Weights of a small transformer language model.
Size: 13 layers, width 128, vocabulary 1024, 2.04M parameters.
Architecture: LayerNorm before and after each block, some layers without attention, local attention windows, gated attention, capped logits.
Training: a variant of Muon for these matrices, 128M tokens.
Each number is 128 + 32 x the weight over its row's rms, rounded and kept within 0 to 255. Layers, rows and columns count from 0. Numbers have three digits each. The size before them is the row's rms in percent of the matrix's.

# layer 3 MLP down, 128x384, rms 0.0799, rows 0-127, columns 240-287
097:108108135108148101071168100178188169099110181134124156181136079134117101066142089109158147154054115085123114130153107095157110103151150129088140
095:168137143211113152128140073100089112081129126156057133116159142111124167131115147149133159157142121140165111217137169136166165150109131148081147
098:118119136142130138100199146102088094120095142123103164135131081149112115141128099144100131104129097076101163106174172115102083161154086112106147
100:134134125181124164159127086121162189076135152120161143150121194085142137154123164136106118135114115114168134082182136176148147104114121113152143
096:054106178129137077069077110135070112095107120102143168135154067115143110137111121108130170161114082067160151119185119162136231115102141122121103
102:077127132162089122106050119098056110146162146120165153173113126172114115128085120230119082054137110095096108151180118100134165164193163160143126
097:078158084148144079101087065138120156161061105138106121092143106137106096150116086097100120083129102135087128051154134088129135105118147114118139
100:103128150098145063077098170077156128144085144154152114212140163177123098162147169107179124185161134149183171144109125157147086157218087100190090
097:127069131097154137190110139123134083123149073173206172136130104127107176134084163098115136091123174109120181189130089128133183145083138101102123
101:092136112129088114145126113169115135136111137122047139145125130198088053145087126154114117100100161146095141096162135120154122086179107145117126
099:165114097152162185054111108131150139156123151176150151050173152144090107140156159119120126117108133130113122096119149194084112114129127138102154
100:163122130128089132140116148122074187102173111118120154098104116187109096126131093153169101160146128165143157097177158079100147184118143154149158
100:129055145142108150169152159131122141145145171175138156118173153123159153183124085098165112077090079101145134163102130136183066103121154076110074
096:130132137121072086157158145107069114163164117160145097111103121178198124121146109146179111097098116157140156179111135110128099109140109104151099
098:044140190141180150149097168129124180154149128110101170098124098150114146096071108078152173167104060091077088103131161109093148146117132145094149
104:111152123177117079165195168054131053189159131145105110117081163209126130138096134153154078043128152105063093094152079143104138192150158103122107
099:123080140084128162058148143155144119133122090172150139127125080115088195112115050173104135123089133127110136123088122111128107132132091126115150
102:077133159149108150133099175159121115068072145132125130093139088132115131132037139112110121141113140147137154178157168175090091142084190146125130
100:119122145106125091123129131072175142116148126111137165145107110147117125138136159108158108154190094075117124132139152123100112119143178137092109
100:098124133014137091110174118077141092134154125132088157115116126155213107135173161065064137130150137144115143140101157164081124137129073181136092
102:095151167146178163145109142114114120133093103105178129178130155096147187119157120109109121167155142148158189143184157107150093142153091138111120
099:100176115138081088204135102158131119097122131145133174128173193107114139096106161148068131098128085119160125128118173155133100141098175108110087
099:135112105170075142082154111105167084147142138087198105110139112098130179112084154165117164143096074106133135129110142109099084116130147098126116
096:072202148137156154101123069108159116140111136153099118146142135096117084110149174120082117100085123076159072025144200133120122117090139130128161
100:165093137110172128094117065147181145188186132045101110123158119078067091060173116137178129138119142124148109079122136166170157134120124160164096
098:111135089177197112142160166071148191103091133130129088177121161199106161149132138093047103177163236077116121133135083148144095213127119094151172
101:126140165125154143134103134101091179114166121083162115099199092118099097110160128048118073103196193079057102127144106132105157106112085131140192
101:180042085172172177160156150136129097132150130130145117126096190115184086154088109077071082130108088151144110113128095187119123143106081091152159
102:128066189159151110144129182126131114108112141122175161123109090116104111085143187126140114126139122148105140116161157138143072115179146132121117
095:074168114123160107152109117117111110149149139148127101100111168163147182188159109143113077117129099178139102113167162116169151144152183166124141
100:145086135074089123145164150053158071194093125176108076121100169085103142101167130122142198095146161148114104157125151141129154161139149098139119
097:171152122130147127174128085129132127124177171086169064157161151112134106114073134138106137103139123091178086170151155127131081115165122173113160
099:198115119139139133103186059136113123106065181111124122087139165095077108129109201118108180061124204105129162110139131093162125150154157098119097
101:127180140125142122208128123127119105186180165115110153128109090037116160102162146140141100158113128109138130163122142163155096078156158135079079
102:159135137126167197136105099133154146149158123172138120047141050124121120036170149127140083141123167114117161144120129108118168138105116187082222
103:163156116104135136118113100097120253137169171147097134134105118043093080141138141111120100114118128083170159151165099163086124089097075195193104
100:177162090146132194116134116098150135110096113141137150133167097132137088081075108154113130181086154079114115112129134062125142104104113165108183
098:147178117123182132104063090112103145119126133143132126096106119141119115148121125134179162102092088171125140071115093136086129116189162111153080
103:101092090181102140122106136101161123094098111116081106112140185144137118124121076130115151128150148182056078186144114147102119065108099114097144
097:141115133114180086130106134181131133070182128163091105088142149127182067128130151169136153099124150153109146122141159115137186155104129163104128
103:107098069166119187129099093116192095147145134110158134124093159152162130193091128136159141150157186136155138147108133109132123169117132099148148
098:098131150101117126095228167145107085151163109103119134109069169123168134142115097126104133149149138125112168172085090099105109122092074177141082
100:140068098159120092092092129081144144064091125122153110130149131129168133130114137179093141087098073108104094135092129139133119147104111100131056
103:143154217088067095092132152168097127144084109070088197125085149157144168165104085130145104103127154170100106110185138069172164140113166132144130
095:090130092086099104120176101183110097131123133109097133052152110118161076158129177169169183133192165112113152102180152121082184120139099052141152
101:071109150099131049113137120117128097078096167112158192135124106210178111155114145146110138138158164111117098124150159181121112099155097186103192
098:139124095101155116103165167127157143152110157085130198142103147162136124137143125114126112128104089158114124164141119075137112118102052065189067
099:102196100097131114107210083194151132103127138158113154130135160138118179123114135119129226138126089110155146131147138155173113164112170100159119
099:136126112101099106160076103112091122134174124182110113127084156135150099104135141117125147103118082132176074109095106045073134177164177165163161
097:118102114081132165133099172077156168111132137106105140166115132093129147188101166022125122160082066115159068090044143153117108118132096169131104
101:137170131108138137131082177098120102087159123106133116088138136134084088162136121116146118143108130144076129103152094057076056146127162105101141
101:089102103125067122101152127173140157104157140158148168124128077184165084109167095089123123189087109137152145171032144165081089131130172119127082
103:142104136105089154158152120126120052208083058131089162136137143095119112155093099147176143147119115121082115150145132062160111107149134178076109
099:110168108108137090155178094160109128127159144085164157085073120139154047126166154134133129090170189131105155168095119193137126141152148121115115
098:133123136148129175114109102150059139139144132188143126126166081163102117116146087107114097123154094140192100127142156119140087151106141143157172
100:169120182113105141141148166163095090106086163113134183164141115119150140122164183134134143151150117126120096114146128178175129140083112076129070
099:149098149107127129096173110168141126136093077081032121159151140113154134162057123121148112202096118156183106118136082071112163147132141131091101
096:129073138099149095084092108124045128144121147143123109153130151139078070105072092147112123114118108127091109134141180196127145171156152127110078
100:099101152161114139122130129157099193119094172152176217141108153114152050083143125123114151155103174139117159076070142126125071139147122115135142
101:121143163145142116127103076082139121043124097132095106153095058129144145117086150189185165158095137098107079146151146105142193161128080092124091
109:139091134176174105150145153161130192152124127116190119155154135132097158133097114063170123147071110076099087185134142108161100188140176103138067
100:156153156108165089162139134123088155130184096084143057085100109138126105116114203139132078150088138094110123170119120112138111143141107164161137
104:119148097118093170115140159157142104162122134091125082057162120199093072113144117154081176117099129184166145124150109106154108124092156135095124
103:138134093125127129140154147102145126128091163133119126160158118089146177163146173145134139146086148154133109119167120134122110150113101115117105
099:134151048122111171181098146152158139107201119132192148117126054178168134130116136114125139164124123176161109125127133156100119102128110194144185
103:100154108070178129129118160149138153157074106123132165125143066091113102129061168127112140168128139110142099081154111128096127104102126151108099
100:165107106134160164125137119141112178140155139214096180187159107118157146178108083075120127130170109096114129088130173158111162103107142088127102
101:177153096101129146139170137120116108143129083089158078096145155122100183139151124119077144098120161174124138129117064122107194130103110175139083
099:149105101132146167171149129154077107148169143107124098111183121122159125128127101092116113120168124118113114157066111136187116148123122134126188
097:114122183134113116154116157107151185153113138115141120109158145064143140164134119109122141131149145152120198115092112079088137156097093155163122
103:114137140115162128073144101188157129174100112172151081145155173094069129087154152127168140131121099105133158100166173108098152115134123186140102
100:120152183111174106164095157154145177121151116149123046163131140112121062122168110124113118063155106124122180090123114066123102115055123189123094
102:200142161111117100099163094105111168164132086123111093186122104157078161136171124115109076154101148101123145143150154130105150142105119172153099
097:171144121083143101086120105180140107136184122163117082179144096084131107099154087111220147134204113138139135098113116092152121150099101172172150
104:134135114177123107083167108107130125104123124128136063154100107099123116138134102162116128143139141134082194112122077152165149061151152094059123
099:100152155127160148151114165126100131129086124137119137103126099119073125136128118074059149136063110110077106182112126184061147162145101118178058
099:105112073100119102127133131101147151114093198159157129109106172175105155128145143119141100108147146099132143103106141101135151145184157119150138
102:117111129115162198155125131159171119088123099115139202177183097078122138165110102165130107123136139140155131121138137127092129146115086135141081
101:141130186170096105173095104116135144097143136098110152094122158112067129167126108173079117095179130150125072116101106141149111126136133164102130
098:142101134155116130143064139150117164054144178094103131087143111138106137116141153150188122142139148188166090177052115118177127118107073049145148
100:085158141104181100104117184178121162104108175104059138142073101072163125162093142095169073117134047149126115129145111148046117091097092126168135
100:043187121087097068132151149121125188187100152144102088097115121136150121143142105073142084126158088134130144081117093119110151127135111150154123
100:134139160069123100149166154067152146177155099104139160160162098116117108132119117108093184073096100079114096077129153094090151120163143117134124
099:080130200132094132132113117159154146135059138157120102067104130098163130097119059126144133100114103164119152095110123143108093097110105128130157
102:173101077106100134149132109157073118100189182087116155130127077150125159162075152136083153126117140163161160148098135134129218113070139117164151
104:155082090087076183152081116077080131097121081141106099155141120110166155128157101165064064092144119124160079105136080106142152147104128024079156
100:088050111125152184136126193137169130178116145131138103106134135084136182128111111145146120135142155129196129154124162157142085189150107098117166
099:113045158139103119166130111081144169137143110107118128130095110125151107068143127106137093080122148098150113150111117165102183136112103147104175
095:040163123112135111151143088137076093127135130156177062153182204170095120129122193189178122191129143149124142107157090071092148100184148177145089
105:124132190160105137067088155095182081113085143108108086172101162073117164129093163144089173134102161125132096109118142161139068104152164109093143
099:157092121093121160107118134156140109141114118138150119093108153086123150116176096209141152129151109101158161119081122164097148130141146172130144
100:129068095189105104067144071112091112123112139097049051083116085175091091089175125094066175127124124134100124131086140138124102140145171149162144
096:131128083170114112146156100085114137129153129140102156165154132167126143162104155126134164125144137093176114137165134098160145134107110094093147
105:098174109145102091143156196151125152117097052178142104102081140137105132138136084109102109160154132168136120104115178070100105104118103162149096
098:160084155162108161122097125104168079123158200152078116158097117149116122086136161103140160158080138137108170104181081150125144086070146106114161
097:149170149121165157065150132091185077139108141122115101106129158106176106101116117145095143166084098102191119130130165112078121111128138157121133
100:180110143146198111106165102158127159207150161089141123133162117126147163118091092143125098137098154149136177182079073141181134134122110140091125
100:114126115145130121076155146103081053200125089132139112136147078158104108174135189110180149107151172083096158068130067169131146095093105120075144
100:096059197132143082140090084086122103089172115091146151149101118118159092156109158102142098103134119178169148103143092111123104093184134154108154
101:125131164112173154154099073108148130114083131186123089196095117173163118117137091195124027155191122148079065130112111132175109095163073085163117
098:129179116164108176102141088088153161118124116138138139130183146092091086182154106117158167135157144137050119161139133222137148129152162093196115
100:080093159179127092088138127027096078129157096115167080111103161142142137116151099164182105132093133138135079081131153066120196135132128074160145
102:150153139158135131142160115164128093176086090155114131154126132087153183115137144116149127140195143204138114158138103101121190107096137136166146
098:120090091118133142088048157140146128118136128156141115121101125132082146114109123196093145151148161088158099176169134094109111145129096121107123
101:094162108152136161193113193178079130139124133152150092152106186161079092139137138146127103134160121120148162137137146126218092184166154192162127
101:143152114094148133152147085120098149078083119108191151131114101166163105173160124110136104168161139209156164093197102147179136111123105128129190
101:140097109164066170154081151146086139097120184143157138135085096137104192135133100163137157162127146169107126159122092085152085125127172131099105
097:137117140125119129154112190111137142085138137186136158079136121123169147103121150165111127086075127155113167142108099135155184123191159121128160
101:115103100186136148114178070101186102079149138127043154181104137114103106076124134126116133145113156115069124143059115134122120144093121122112125
103:145175079117070125091083100066120157093182146180167102136054138161117137148130170153157130189139142099119121115099165130109095151108099122167155
100:129168094145120121158107153123142084120109089132111130077147121175119163134097118148165067127080165114153111149106184122154117127143124134115107
100:076129082134199123146153079078144108172139067077137171101164158095051075120116117161118154183167159122144140093111059134161158177114101120177154
102:160129168079078156180171132205108128166151157107197139080058178147121102006161147113140099117154096116194069102124177171135104110122123151112147
105:101156185075129081094131136176189170100150117082169143174178098097122062067116104098114157085122114082145113134073160123154170059154129144103104
101:197137116160109105154141105182197162160132135098166141177110133120129104062115145152158132101086160124084143137091148151165163100173124102077132
098:143178156112151142161088147088094070076133155069148146122135161136153154156191159148160085087183134127103075143175109100147157075133113098134105
103:212086087171066117155142154131139157107121061150110151088135168126128180157114178125138104112143127091128119134153101149132082073108119115084115
101:127145098104188106133092163153235071152084154142159154103151094116196140156131108119114146110116119140157093181110114121117150122124145093103134
102:155163128119107122100084094217097131138113094087068119094108113121216125113157124156135061131137131125097140086153098132199195153109128136125121
101:125176112139128135176134169131088102139170078064147121162156123146154169164181124145113161105220097086149129162195128160066124176145171089193120
097:171115081134150152113125152136113095115072120124076113152134123126078161155186155084090177124174096182176171140063132137175119126136136102175130
104:174169091129121120185091142138117133079128155130071175116054164134144170138150092140162103100120213197094158107107110156128176114178254142108172
097:144168116115105149107131075168134114117144123158146109160120182135157188116100090122135134107168122199174117136130136135212108113070123077108157
104:162162141161080157095171102175118151108145156113149144161142117092182079120118090084168118129126135069109133135111075091100155069135118080092143
095:142124140163087150145141164147144142131077120117111140149164094148127156125158096106101162137103138120155191122126119166113108123162066114130145
099:160084127154125131134201145148108163149141066103144093107132144072152102138185110081081173140153099109084165168099156161169082082101120112129125
099:103150112109122168113115136077151133173128113164154146155161186103149169133112104179116164067159156136161118136150143168051041142113175136115093
104:168186151139095074050071138140106085151121097135120106185102120125138188167117192119122098111096115146117113091087136182124164139131108118159188